python train.py --head_dim=64 --intermediate_size=2304 --positions="rope" --tie_word_embeddings=false --init_std_up=0.0207 --beta2=0.98 --lr_head=0.00456 --batch_tokens=131072 --max_seq_len=4096 --doc_mask=true --train_tokens=890600000
Each number is 500 + 25 x the weight over the matrix's rms, rounded and kept within 0 to 999. Layers, rows and columns count from 0. Numbers have three digits each.

# layer 2 MLP down, 768x2304, rms 0.0434, rows 651-759, columns 1280-1407
524532492488467535514473492476464500455498497490468531487457519487475513537516485511549481510482461470531505458510487547525522497492479490490518526526510505509483464513437523472482562482523493541474520508513517495471523488487496483525511522498515446504507496515548520526519468539482477461523516518475489479497510497503505496498592519510517502455492519539435545530502508498470516470503
521497517476502508508485493490523533436516547498472543529493468514520496532482467493473496509530496542497472467517464482480550520472509486500533486511520520518493462516469507515465471497522532503472542491532488504503529542533467513509508515454510510551504515486565489518507460509519544506518544505482506527534493498496534523439496471453545486483500525479482562503471506496499532494484
552467525478507511480522488510499529517532571460496507453517473460513522499531508484465511535512467525493510502478492537479518499464477493466553456436505443459497502535468470513519460511524536559483465465512482548516488521518504528453524499535501498466510494487497488549495509543510496484515487502482489493533465508536555483487480453499523529497505496517509519502461504478531492479491
490532471524471472468529479515488461511533483480504500488494493515549520459502506498496577476533547551450494518486460492513475493514496483496469549516531515506522482502525498489520508514523507472495523515478508494476476516521514529480515507545502492536494501511482502475529526544502493495519479542496468557489518517511493510461502471520481490458487530469516527530529526469490487553531
456462520541544452488523490512528482473523488481470475514474506522539518502511518465483494446562486516511472507452510511500509513520531509533533513478511498506488447506534510503450554474517496479566550502485516499463512499547508484485531499518508488495499488503468505518493510456459479489479503485502473486492496514501536459479503495463496540490485526466536497483503480466534500497491
508483498504511490535516480532519492574504525496487498491531478514496512485478505518507516486547453531515497511545500501488516483496472498510464522485502499504532502476530515518509500484549507504492481506520481461492502511559501559527505501502518487466496472523529477482526475482521515512489473490562518460495487500520516506502501507519503516510547493501581485523539453472527521480477
488484512523506510548512478517516509486549542509564488503495489506492501508483503479502548483480493479485476463497469522475504512495520481511502509476478487488516488509520521533505522522469477510467518509505559529503483516488494514520487505491525495463489484483516487458533496464471533495522553468493512503469491491518513505449498503475520479529553481508497490512472526484528520478422
525455521555517488460477469508527493486504496515503473509467525469519505536494507566469497526525520508514459487461505472501520511498489506495488540532536499462495514487493503503452524506539514498518490520471545498497515515511470510495459430527530475495459446495501450551480495502465469555478510488473515509495483519468490466488516510524489487526465483496504504483539510530477506547528
524446483531523451506476460458475499474508473493504497489470473500524477501489488460503507498517491555506518482466514485512518505547496509551546490475526500517508463540559490484473524503496468543483526504480518482516486465518491519542492508517508565502514521515498520520570535510499534511504507523526488470523526519473526508565505524530528498556493505455470513522489518474498546482504
504480510520464512479475507478477535517495501473510558489541499542526555505497543504535480501491511487491499470557467540514470510500517468472537516502465459513445533420481488527528498504503473536514531556480473484497536481476484493503522478496521503490514517490511499496499495442477512493488489494459522460500478464516496479495469506508492492466517482496424480485491500485523487546476
482467481488467491472464542443497518486468481498495528529487482523491482506495493521467503498476452508510524521497536474510466505435514519465464504495480492470518516509508503491482479471489568537499515477464538457507482473467483520511476462491507496511511513492532479545486525483480513510523531517485499514468482509499498530532499490475491500529460504463438487464488504486452539467545
512517503507518481493506482558494523485474518491498505547504518505502495499524523468480530512465521494474492531497521508528487525477466502491496501509442461466463464438495489519475477527495497484454492523503507512524478493503499495469541504505503496428430514494529467528460563480518491505494478539533490546530479463496498530455532482479490523512507479510479502494491498482521536454436
511516496501502491515492519502465485483496488505503450514522443505518515502462522488452474475483509493466484553512471466485469490514468527457509487499452492531482477461483478513482568513468514508492478504515523530500496495481459542517484436480503522490472566528532461505482472494494499465518479478490503519512492508535452492487537492426492470492543480541519510471443518495495482467487
511484496506521483499500459484479493484535498455492561477480513536483506495486503522473481517535490507498551523502525522546509508504488484484529478501489519484516470541484435493510506480517469515504539503508497502487525462510474489499514522522502471550474533474500481539505492496502496505539499502516506509474514512492492486523517510508523511512522530507474508471457480511444482454526
498487512485485478473536490527505490500471457517474558523538458498467474490533493483468493521533454533517513499524422477488529532486485467486514500458509498484491524497460494499510492503491501462488478516499487558503494488493486515457478500491456472506520530492516476489505489559474476479542461519528502468526494481458503534500472519531515508557544465496511507495469502519499455472497
498495540505501492479438489518489519500495450494473433527479424506496457521508489516494498511483485475496541519492496460494472501478512508532513513493544471515538500509514482505504465534528501489472494563542511453479496545481465505478491507501500559514495495530474534518497556484550521557477496510515527473438521488493514501511535486473470457495511519495542546493489490502549496482533
527521501486489510497484503484491476477461501498469474524481484496494475534522526455515486469497495478534446502466508481481475514522465475508445486468508480486483499498471477515517535502540492472493514487490526526526515471487480508506508542494473468448470504562502512516513472523537472497474490492476514502497532507477460506468508485498484515521488529515494462543510527501487531473487
512482467491526517540547509531509528504498511533471449542471537471501526475510505509502536488500509497487515504529496507491450508519508465517541470523465500491552458473537504492546493489515501493497499462489526498505511522519527510485480530477501478472475494504479505513537497515465451507553526495474529548500487499526479543483529493516472489510526514503505502535506535469505466489514
500494555501484514480512478458468495546501549530506546508491504517521477532484509510541530532494513517498471491501496517476506504512511527491469539513489508536505495502502484484511486517490471460490529497516494502470494493458515486503488494496542447491513484508478503451480464479487497498488497504528501467484476510462502517498493506502508476520513482480500508463461517512524515504522
479580501459502518534545519529501489554510472496468468500525511501461474511504534470534501527509456502460475483501489488485546453516524477486489506503531539507519457501477488539510568518486506469468529487531532463499523468525505501516498491475499529482503544527505498492505483541456522470480482484514527515473481523488485502459507519535476532490538501491520522464437502493468471492453
506520540508482502498487507511526493530458510510490491520506513511472512488473494490513489522477551514514507524482512493476511442477519522511495478508504469452514501499535516488486505510474524485510515545506490496463516483540479519504485544527480524451509507519462485501495517543493513473517515467482506518453564525530503504470462515523527511508491518512490494515556506497509517513547
508548523494466533499503469475497537504496488494517526478528531484534502509564494498538509513509513509456521545500533454524463551523509505490491498517505506480485489497500486546536518523457531482473535512511502499470495460512532528507468498475500484453492448505528488507464474462463501518461475500509464525530486523513502471477527476520501487493531490519532538528524490468483528532508
486488484535481507501492458487461500514477487544482488524479473523478535517526484489464500507495482465518514463502456459523477476517499505525509505524532502470501492469500489479461549534479493439513474467486465485511518524498486517475497504503469535536535526488492479500446495483511544505493484506457528500482501531542519501515508513522481545494479499503495467509493493517492524481470
489483522491510512502524487481507486484464505484527528525498528507553465514501523498490536454470513508495488536484510513534496487521483490488512525468450536508506510472532507485510501546499517494497477494512498493515481493486520496534498486493504481527535501495496470484492534539506508519502515524557511515508462492490504508525504462505491491466483492477488470472522511547521528483496
535482521523549485502507500510487514493518458497486496465506506462518506517514470520473528524514521514524499480527463492474497509519550484489495478488515545484501480500493515476494472495464503486505520470531528516488496511486512531494516513522522536478484497521496538504494534498539514566467525486507473475477521479505498508457470490505490479519546550473532504481480471441545474491494
482545500487483473457452556506478451518502507477476513505465523502432518529473519511522473538514444515496493511551517528480515499451504487511514497528500513508510470527468497493502488463528498509477487478499471446515514463533530505485497484491503481478472484487498496492502503548511497505514487471499502500468514479511492497501488538532490502524510501493468500480494521490501544486461
506509531520511457486483492528506519528484500539522493510506482539507505481486489546502521549506481496497495516521515525514478498482519506516465504489548524521462519502491489504495468502494510528493508478475483464478502461488494478505497501510532510482459518498514503525512480526523523507473511465513507488531493522477506481499487457492498502525483472541496485474518478521490516458479
514520580512481518459517485523511510505465493488511468469482530496493459482524471473480532513504465490487501506484443504569491504472515505473515552489487512512491555517489490472518480458510469516515488466466516540484475488478507416502532570517478496504521473507518466482475474509521460462527481506519490507510486467474490470520532462482483480467503446465523470507496467499501531489490
501497513519484548532521529521506471529500508527515476522507498512425495493483537470464532511520531494474518527451532491505485495517525456446526492469546458509482485481514552508495493510505492563492527506504498513535532484469518523533495537482472540459500470513475495492523548524524509459504480492493499470473475477532509499541492500494527464511527490516461480456502516474502523489480
497494495476509447488493518507473492515487506499486534478518486496443493514495497500484474492472493514471453523476508542509512539488506508499548493485514488480480509479588501465540471505472522502501539537483478448532466517459509483468473524553506472507539452521532491491463479499484534486471488456501478478533497470481524550534478471493556484517470503515506483476485534480479557478499
502482504533499501536504515534485459499488471507509450497505485478548504511532524500463469525519493491505509542466485455543512518551507511510525511509500527514515508516496503497489495440525538477497502494505521492484527521481499481504498495534516474487546505476484497464507497548482525515481506526529485505522480506505511539498480494479495505539549483514488515479512524502490504470529
542569509506441471478494503505457495470425514503513519475521493519510478515468489536474514506536496482470468511518483543517482535492482512502533516492482500489457506496503525523504523508477506450512513465524492503493482508512495498501507544464505531501510457495546517517506490462509458499482479486476496548533529507536509515458476501513490524477450512486484509498523527473518491500460
534439521468441506511526495500489500482461455486508472488490536573545510497528499486524514496502477494510546513507503527506501489498499524494448548511480503472441497486467500524513478479479466533521510489510503467517500497489494491513503497493465495493491486502510480502504501465538516485521496479498519507561506526534482501549504487505516467452480493506484493498475513520498513470451
484526519505499481461471492490476522482529508491481525517508505520503525491461515483530481505504513485508542501528539503504448529512511528513487453472471557508482491436479489511485461552549518526467500530498527510555474512494519494451534524521490511482522511517498502520499505453522496517535491496475532501493496478516474494482541480457509499526507496495488510487507509478512515519505
469521519492474493503495500485505524482471449507515497484530492506515519487496518488457507496520541512487491522498490503519473543552523514554479492487491500499466498509520483497531522535481505487537483542461502523514519516510480485446528489550488503511507464497455491515455497473493445517563537508497512533511507482529496484487520485494515485488495525530555491452502519473470549542460
493512486516507442527555499500497503455505489515501498500517524527520532498505465468552523487500480502478480498539472548511528525485488492512485479484528526489493521501471490507551499506506522479471521506472496511448488498505479485485497521513516540495527520546494500485464477514518537527495471503490496520512513513484488499503503506542532529505519506494539465470508511484553494518524
477518506494485510523512503482466472520481511512493507482567517522511529536502515512518495523505507537518486509508552490509564516476514498528547509507498457467542467494504513534515510495516508496536488504463516514537504494522507494501505545487472540493489500502526515471541529575490527492533511519490498519532459513478520490483548510521525515535520524491485533503481495507497520469508
462554455539487527508488501491463512485513449510439532556563554537506514500529485512492467505504482465527540490515448482532504485476491497503496522505529525532516484531524494505506549432488525477506531512502554473511532522496500515487473524509526474480524568491526483499511503459517472522523470499506507524513510471476478524459531526538497484507475509488495529551480530508488493508461
499474516518504500474523511455478486470505506520454519484470488493500513552471476512476491528521492503464460510530498521532537531489526516498526532506492512505480464506476523496515502502538517482493468480445510504483493492508495533493543477460475478530520509463522512486473497506478547539466495526523490500539490517461508476489452527509486538473504484491527496486530512526554470527504
510469454541487520519497505478521502455493485505497496516464455501438526496462549519502552522502508458486538467490530473504446505504501488491497451497509478529476485518473497473485485529531483509526497509496473504467487537534518477557494459487494518506511550521468512491523510510497513493493495472504524525464501533514503512537532471503524508506455509514535503494536480504491474494486
478511507514488538475457504454524499492511471508501519519482488505483481510509530518538477551446468557499491514513533515489448472462546565529509499493483534491478474470454492494491499535467463473513479490486491512459490482505558544504477482474488544511471494489486466517492488468482468494452471520507478503521495508488494453459503507484470508440509529479475479479493474490506463539486
496524517518494495514526491495521502491457497483514474477534529493496509485480454546527511486467521519499486522485458494487453478495503490495521477532504504524481457479497446527514550515469520470511524461465463503478496486491496499447518497516517464515520490487487486498509491527491522491494503492508469505525528521499499521526507483516495491488489476479562505509495509515474491482528
509462503536542458433482486522483506491482490505501545510511487520445508457487437498465469504514475498496502498516511490518505500499505536479434484472450474530522461538469487521539463511531491511519458546471494534533479452418501492498488482482476482545498529503507491506479496522506472555483488501554482449487494530489483475538521481555473469487486466509493505468488473529478489521495
524457511516495472529492513488497498496518449540491522478500503488544499438499542497546488450481479447467485458441500505437503502477513491522519501511477455507510497489509559479491492523510489524492503484485478519538455536484465453471512489510501500526521463454474477490505513528546515513521519496442533514492486467482477511530520516452464536513547458509510437505499513512499497486511
495506475509485452520499523535496528472468482488517528527486510490498517519484457458509492519516521511443497536543515492518484488478514510469481505538475468508512502497468463506484470464488497513529532512514486521500488445458475475521477487480410435513464479490467524541526510526472472534499464463461512510442509511506480505514516498500481484543465527476493490500484443493543431524503
531552492433489530487535500486482506496449524514508502482489506503482481518504515518529498547492552466451501520526529507523464508493511512533457478487512495524494465520495468471451458483463482526472523516474444511517488463505513496500498590557466507505539448538488509502446434480502475534464511466484514483478517478481495513504480448529445494525484530508504473490531460499544481549516
517501521458468490490519497486482497505485481514470528518505452527510477482494506512491506462480515473481520501513488515513497531514493544499471457456498474529514525553507484527489445524551474499488487503492479516487524494491521524497511528518485478508491492494512467486531472479533470504520533526501494493518468454466508522512497518512453515497509512463477491508460487515463473504512
475443523505514474502497481507502529550465468484508480499487505503489483527532472504527517470455488505466544466494492525505521518486543535511486550512481502541494524533476461509535498483493447550522500454536434529472493520448510535484530512523447466548526489496461548527475501482497496501494497510507492487464541525457463522525521495525504499528488461504488483460492478520478443470536
525491496495517527491493507465478468462474477503495521505500520514518493522538472465513514491475509455553514515483483486562476478505491491496509412480481525496495520518505496525493477527467494516493463504496531555485495532513533530522491466510542485514490516480540465487489486452521503483476542535549514507461508466503451484457516500491492504535490521500523494513476513484495508534504
519470475525529484499500553519468562466505487517491539489461517523480491508500492485542501459517502463468458483500486476516531491531511501469507513462492503498515518532475521513537504474487512582506493485517464493501488504462533570519533537523456513524556459511495507480505515480524506503515548517507490456505555518494510450488518534490454532468499497495492480484519475494536467476573
523464523501490474524482522463483516453487557510519546502546517500509512527506516481485517514445492498471486458473496481547475481506507549492457505532506520489479497543462510520515523533485492474519493474491466527529479516510496469491494507494491455518501512472512475466529489513518514515487506502502501485442507566478510484488502497522520506466464503475530482472476524511532505493509
495462513510479483511509524533503485518494441480536495472504522519481525486508522522470538509516458524504538510514568505487483497519520515491522510539514499517519508539516524489489450522483490496512555490492533494463520500455490478531469508540535486551506495477532487545488474492494508551526504486505501509524516551574526521524524478548465462555486485486515505524509495526562548510516
504525559515500530525517500514486514505504492515545502471510484494500504527490466472493497475491526516476518524532452475460522502457549456501503492506482505449466502521516496502510505510512510446473445510511478524507487544484512476522496502514478482460547481466547498520483444506487478519526532503506515519503487484551492525479524457507490489524496466516486487490463483493526568495523
479479556486467490445546508534480481498476522511504526508491531518532456504470492531530483490479530495500434499510530506491520477530472490479466511502484463526450490502505476499489466495513517528500495465567468504502499524470488514485512494514486488481450470498453561516516500530498475498501517521505482537506511506490489465474501533531507516533514479497465495484527483527453500503495
466501520511482499483501502461491447503522500503537490466547499473504489529508458489527538526477517482447509521503536535493511497514498546499487505541483505473491507461482491503529511484476466483509483503515514510547509521445520513506458497501532507523483445497506526477484527535488502515498497520497496514489518539473496440471494551488526504526482514486502545504523512493508508463496
524528481512492557489485483565551489482470498465522513495486526450552473497542486480511484510483501470519501493545513489562523474497454518503495487453520447512519492499529499506493481481475455501485471526493491476513517441514536505510460487482494514473528515507476476488471463529457467501524468494493506507516475514478569483514524527467493517507495507504521526473530482495490510505491
459534449471496506509484457474515410510529511456488465418457499515478524426465525471525481458434509538560503516401440425473494415526413484428461444476559537444438500489527488446547433511495496508451466481505477455467553501545495492509458438426523498468527527502499498463479528507577520501467529419517454514492427481460544459438497418483485441454483476380474493530509556383529470433509
501531465496495481503528511480511524469452504513480527520501491516502525485559486494529507502496475532484535557488502508513512500467438504482508488460470528483519474527505525533481521456471516506498549527484514454492508530494476491539475507507513530521493554526500505513467511497516520477499498533512503501541491530471452514515503454506504487535516517520512489502499513496457531488493
494545490469532501477531522519473518471507517514463506512526546489477496524491470472532440496498534479489490476498502511518511495481528504483461451535522490491430525510450454516548510477487477475464529490521484505515485450469485566497515503492520485488490475496486495529451513510527449509495517499503506492493487477506504477483508494523472489489480470505493485475494473504479523529523
514521463520482506502513516497535484493533472505480515468512510513452456498520541499494523525453472512534494497483504491471495468489463476454478516471498516477556532477467476505518448513500490493512495503499539521513502500488507515509485469500513521481458508450495512473491517500521463477486486507532486487473468523482488483499476513469475497513481531479460484487518535510497486540501
493501494537474490513456541511507511492497546519490509488515502476463521518502484489534426543492490459500475421470528502531534513507506478487458493483514497509494537500512498478491530471493509438498465524532500517457495499516519495523466479511455504512492462511485503481481472483465512500468508494522488527493512534471486474504491471511496462520490502485547492522524498500497494527494
497522524543479508515495514484511488497500522528525519524497452476483483496481462491488517490531514476484482518511466489462505501496513481537472506535471464495453470520524499442510510476524508464485448488478542513526465493522472489504476496535483473465496528479529456478519502485500484490487514485478530494475522528536472502481485476498466510512464504517506455519502516491548514535537
482487488487491480477461530488491489465505483495517509525520513468513469497524528419503491512483472542555518527531506497499487459494501506474520450500521500493540515476481443512471506484499496508490528516528528467516525499500485482500503474488520457519531533512454527491492527462474455519460489496499512503531470520485508523504512508498460476514504506519444491489492552540515489481433
507567482501467482486510516515519510514479522505452503518483450484519446481504527474514542492492461541487546517521494516509524482474506486510481505493517511493527535493536491512492511509410516489510496468472498471477509514517486508484473499485519488493485543481545496541490473504496479518456513497509540490486520488502472533486503460521513494494476486482507487494504499502591476495506
521493516473542526528544510507522526502451495524464456452524530547522539477529475523475512526472515511514488533547499460538499505556481466517487507459493491497487520524495520490515491545501499508505504459528480505505486488512510487488497513511503510493459444516505538534501470535524482527516497488509501475497500516491502495471546460471473510498482520479482473519475465483523504494437
508522516500531489507524492530483472511505497466482537481446479456483468477494459488515464477490483472513492506528496530516457530493515493500490504517487468494507514503499496482530501502503497525503512496497462534509528493433484558471519532498499479468489487439506511508482498505510508530484526486528496540457508497471500516467481498511461489501512503487467481493478460540498512519462
481547533478477528443486494482468487516490494494472483501552528499502497517533525491523533482518516491447484504501522520508472491479477506535513526524521486476501503466524493525512515531531477528481466513450491533487471515488543491485501495496515470519500444469503512516492482457543485466499505533550456488472472468535473501497494504491486534509517543502538533517481521490502511497519
495560521511491468520507506495466516489502532510508510479474504545508489475505494550482500497513493503462514470522539506521479541530519491488503497504470484495474464511494476521487485513496495524481539457555526498493489516492472504484510495486545502464499493505516491519511526501560507529555532509458509528484520493527503535528528480514534503489483482489484509487489496495516464475546
451489517452455495483505493534501497518492546510497494496529485511533478499513490488483563538463474502494518453500503493526516506465535486521512551522522473509532490517490483471485505496491470523495514519459533519486516520517509504449496523438540499535506466540482460478477503532474440522488492496527527486515487526487502481494516491484484499473496558499479560514522518493460497529547
494510507503562511554476501467510503486483470503523533481527493493484519541485466516516500475534502451496491466518451530502517526484479527494495478479521488487484464488511532506527520498480514550515532522521529476484525492476511516472485495494463489498519518537482523492468519496535508488477508514468501518540528490545516549537503538526498512426471515526475507459495516524538465513502
481582507502502515508483500533496516534479479506539524496511502502564520529555511507489486503529485468517497504524509523480547506492492479521533511517506519487536440487505460529447528524508502521523450570487510483476504448462466538488507462497496502474484465513497470510495487527492480531503518532481517529538484446497492516541466499506477502512448526506515514512505518497517494473500
474513476476513517461463470506532481464529494497473473533493504539489494483543531468533493468500471535519503467505555479477494513516506484488526473509516517521443508455446478515511508506512478507486497520520511474509508450506449551493493483492481551470514507552467498524502491507518448489501459469493467477531528478497505507472503494498511485507464456512504489479525491505463466468489
502509470501513513488536466493497496508512460495508530498547484493520472530478546488507516469536463543473510536505505520507537534499467494451476522494531473496487496474504499505537536530499508507492477462528519507473475512456496516569527501507493537498507497522484502526499534442488492503462488488544465479499515473481486505484565473514498488537514492508504511469482507509525511510495
527489509535498485506533542502491480479514513507524465446469516499498481540496479483503500504493487556495495524483528490528522532514549499499456524484488496504474454512487488493485496494483482485517515467495514530472493503467523494507517490484457494511483483511480506514474453481482487448499500469521501540484525500508541502515511476524495496522498487478477482548479475460524428511496
510536533485516427488499478512490509538490563487555472539499512542521525483479491471525488510543482496500502492480519472542515494505539502507458504475517522524544474503496520514483546495503480556478477528508489513503512457509491485444498456521500487491540494498450483525514463487496502465537496513494495513498506507464520496558476472521480514465474501544475469503478463502531461482523
508430466499498534509513540465483491490525479496461538473490447489498532491444509467497534480508500484562486510489497531506503549529491484497463454534511475500484521510490510523502485499519560476479461447488504482520498499461492493495481528487477483479497527500488483532458489449469476499523494563461487506457537525471493519515497529511446501473508485522476524509480500528539430533515
515501492464519507503495490516496502493489509505427499511548456503498511484509499523495522501473483502507472481511491485475498506528472509486515451481438546523525516506464503496509438518484518493521496501486498495480515530507453492483507476494518498482541560457497511512475571485523494447501489507533566482499479492522466487536508506489478481480499521486495505502512522529482491467458
502478495514555452497572510452499550494475521494497484483471493522496485516518433434532501473495478512519491456551487502539521513512487530496487501506447495516528499492483457559464493532545524521523506501518474522463486497493503499486529472445485528521490439491541514533456487511486511522532512534545494463492526481487528516514463531556544492521459501501477503506487465512452500470529
492457427471513502512497516487521498537487491487510452471521517468521486490514532467526535482458474500528462493489541491460540503514465533486564490490516532533546564464532548480467531488504485526513507533497525497488538501504513493551458527491539555461505480522530516473522535488513484469484475483492514480533432518513506436487503475500535519495533537470524546540525517528525500530514
522518499487491491469464497514496497474492501466506526520471530458506470479473499508507524537519552516496481489505525500504501509545496503509491457468531518486494507510524479444494464506504529526481534493532499547537486518494512455486481527545470505505518483525520514487494490516529483460501489532472495514535484485515526497473509505514496513555490500510518517483465527481577493539529
514456485515497499479481436515503530466501460519470478520421450538500507491447520474497504484506536486490512483479488502474473507466486540477476487480495460466509525499505500504474554501491468505521474483487508498483516491500476464490552481489477531498512511485472514489534516476485512459505524538490525550518508504501495484511483519485510495468505499483527479485567488521474459507569
517537546500527493470513535505539482549455495502504528510478503432518478477504461499504456466460513506536515520515512492474510503473479519518456525458500557522540499470481431486509475489506531508479459501484511519492503516513463513463491494521465472466457499463495460521498493515521488497524518516517523482518541509508493511521492549530506490466485498506486496484508505513528449491519
548478483522539484463525496460472452456453478515480518487501532521526507493464489511476482505493500520506535537476463477521504523533509519500478484459476512480444519501485487466513477473516472475518466504506471495461456504464491510556470505512500480516508545492477532524469454501508520521501460482550525462444507512521516494460515465489479494484481464514527466475549468525519494511491
477527548466534452482502467436493455518530549494474486436503504510419461467474493468544516413548525540527478520535493464481506527475382524430509505486523483479439494465442483487437473534437509502506518466478506448477521511491508497477405467474526530542516498491533538482506509513519490510543488466471470521469404467436488531510512437540509500507469484496472509525521537466522505456491
506471450494502481512506501489491465492483448522485506510527543460466502491491458504538487559471462525491548533533571486543493465494498533516481487494540499489459462549435490536505525503479500528516486557532474520531493532524506503530455479467459501477523492497471515519519542485520484495474468516518515486463490537481563462484519475492467498497482495501488512508475497495522417522512
542549502504511539448488515492521531466492518500483519522527477524499474516517489458484523517491528549500535511485516488484517475494471479533503516501533450486505536484485463468513470510514520497497454532461475469484477498489525460490504493541467443469543488461512462503476472482471515475439479467476525491490477547449494509485523453497451489482473467489427501533501460504500504489474
498540532528507525502539507485531460520481513508512514509494474514485483447537496528490484534520484490492522507508483479476535519465487492495499496482495491516526529505506455520518549489538481490501497504504479552523508501495494480508529500511470504471504546524478485527470493480481503527482472486501467527500478501501482540529508501515509464531500490519493517486499471529503476490468
478509518499501502551506493476522485517526502515512533507493493533538511453475476485508515514507492501520479511473519483477480526508527550459444516492485498543487528486487462504483461541523467497507486524516451484488469473472477463477496509531488507532521533533511493484474472546524463504486479519511489471505520521476528448484494497446510487509496490513491504529514454531526474520480
517519519504493509492520553492526484536495495505513514476521474466490554493515518519478519468469484516493499498482510503506501533506524505462491484445469488506518471474505485510487511556487536495484490512475497514493477540535558531553476512478490506511460444494513477507463496463497514493496522492516479533479520451483546478465517493528526446507498524491549510537470502556456517469520
466494477464484520493448504528520515557518540491525490483564482491492489548466514525461535519499497452526509502527533511489448517476486497487512519505520519503490505497480437502477446489502501506491501519446544484472488513530525522499509489514505482495506521450484486435514482554521492512523487520528540552562513500529485481485487502486459496475548552496500503497486537497456499512472
543475487501520527486490488493478465506503474530522502501464511529498542459526538485487493452541449490523501517499482472534469465500494535500505529509492492489495532462489493530516508512508508504514504528460490488526494522518506548467511466506479532503503532526493485496488474462503549463486504503514483511477495497488487551488474480452514500545505540526502516501528516506465481468506
512529508499504508451533495515497510505506486497441527534492523520532477517505507466438515510524479506516554498541458481531505485548519489485496529495471463490494539472505501502515487505528473507536504486486491517486522521503517475496484516534528490484522460508494543491501515463465474529471465481531496467473446516490481446445513467441494510530492510464509473526483527509498501490505
474417503519498500476498542491474468514492486512501539491493486521481478497491487491520457509518518486475531486458504520491528550498516501546493474542461504546537498499515506493442456470524455505501438509485507476456461464516510477520537484521449527493509490518510486468460465464513499480458472537482511449494479499479544477512476559514528475481512477454472503520479486531481508516497
528487484510511479530480564499490537508511482464500500469493477546456475536491504494506514500518535517519478509514522462515512505479520449489515469457491472508561498460543498476532518535501522499462497497536520530500468527514533500519523457489527496497458548455496499507503482509481522475469493483543485509475498518483536512504463506506524474477501495498471459500485512530514501492475
458455502447463484521502458492474488522502474501494502492492481524492499483490508475525493495490478497530488469525483494509483498480477463472518491516467501512516475498493464502516487451508497513484451496486498477443478518516504493500526486496475506508456497506467473498514518495468500500525426515539514484473505501518483507500513524476498472464493502525504484473509479511490472489508
484499483540535519497509493512509488483487461489511479514490459504496481486450500524493544502544492511476487476483472535504510505522508529490471504503493481502531527497502512496475478469492500501488530486503509506489465514517507513536517486520468518528486471515459510531558496476509477464565496523546493483491456511509488535479497514506470469543518503496507467549472474500538483485477
501541470447457504492433497465471503551492545483489504489535458468463465527528514511543502520498485541496516525555528507518482529541490541457523459534522518536528486501509513492514508522518533528502527514522514568482497541496483520477533551508490452498500535496555549497493490464543517518472561447474519486515524485501452523503533478507510491506485509484479507501490498507505532488503
498463545505547537491547462521471528525495488500518460537483509543499506493488475493469465498495508478507551467528484485524522517520499510492464519499511463533497460528507512510472495465460527530489497535478469518518452501505534524486525501489487485495541452515524509499494510551499520478524505498469544487501499493488506548470536491484467512528523494520487491481510500495532510534526
494499498542489519487465497484500449502503473510512457513499503498530473478525502445505463463496503454512493479487488475523516504481490505511502452470497497493505489459516478479510539524507502458453478516517543517507496506477502544504469518455490509474469537502480486491504505475487506472477481494546521456513486524495510491471487493503544504454541480519469462481505505531485500530514
493469506529509471496517497460557475495496454521481467477523525486494492473496490521487502511531488502488538473514505495543489505492512501509566452567462485529521494491471486493502505527499489514506480567510495478474490517471446502464478482485479491510488466526534529492483525509551556510499490503494533491524480522477477476516515532515495481477450470512539476522490531491488470450524
501540476487495476528439516482511500526507539494495525494444477505489520508488484506518545481524470490527488507493497549487469530516483481508544531542536501499467509505465469488531520485520490477486525481476498499482507524498474495482525472509488485485490505541478502501479515493509509527472566482516478492483522490557517506453493546547512507475549562533512511497528499519561487488437
521457508485500456542501513497502497505486464521510439471536466498539568490488459466470553523471521492463514508518471547509485548526552531506481479428484485554534486498550496522496482547485493507471533521500491508510511503472492495515533494491513534492501489499422524531523487515520527504473551468495496501517498528469496544507514445474489478505495553495515506513496489486522503545508
496537464506505496475528512511511498492509525499517540505530480458473534486490501481506505527504462500510491502510527537503460512502522482523493498522498547478461477527483507499500497517498465520492501469505515511465475493501520447487482441528446502492455522518503470475491489526503526510519512515486482521521530511538493558484442486501494526519483505495519486467500487501565490516475
554538490489518485480531497497511512489495496483497498454512494489536558501505483512534502504489457546521505503512502528526502507546439562500524506520472508491499506492480509503471501487499500526477511500512485452492482524494454480506552535510507491520507487509497503519479493508525536528502488488499525462483544515459498489511502525538492527485506494510480493525537518503507522534490
520504536512483486494550527495478476461501527525478528478518521497499506453504506494527479490516539489514497505497461503506498480489524490479524453505471517552440496517469480485563486488489502438488479515501519476505481505474467495483481483527506493507506528510508505492500497531509491490495527505527507529505506494524479529490478467521504491530532475517485495503537506499515526510503
495466498526510520497499546496485498502468503518487473550457517523522476504530490510496509463446516504526495521459474479480490514512476484463483496507522507523522463485468490484501473517484471500493476492466490512534456530507504531492522523480521502496509542532517511470476485500483480530527475482477487550518466456502473465555539520533497485458542531503488575494535505495471521465514
508449492505469471457526482509475542510479483522482529529500489522462522512491541475484446510474498504479490524534481516538468482446498509497509544506471500484524484506466478493500495474511516509491525508475528452508494482504486512474561500488508555479545512515485446467524527473464487471511540539506490469468459512491505524507518498518534498493510506500486514509508485519528469510474
490503514457517463527505526514474570496512544482536468466474503524550498529509527514495530533533490490546498505467466521536524477498489472488498512563488461519538507461510495504470522518503486545474515504475517490504528539532496447485507535468542530515506485539519531506489511477499497492511526498529463500478499501495517497445491560503531464523472520480494513556457519489528518502470
502494518543493494504480492524518453524456451488529513489483514512532508503495541467491509505511477460479544537478534515490484498503490489488449513481520470483502512469508466486479487451473515434511473490519497497498527498509522459481480513503525511516514486480488480516559482484458481524490444523507510501497505438489526498481497500477522506509506445527498489495524470500499513466513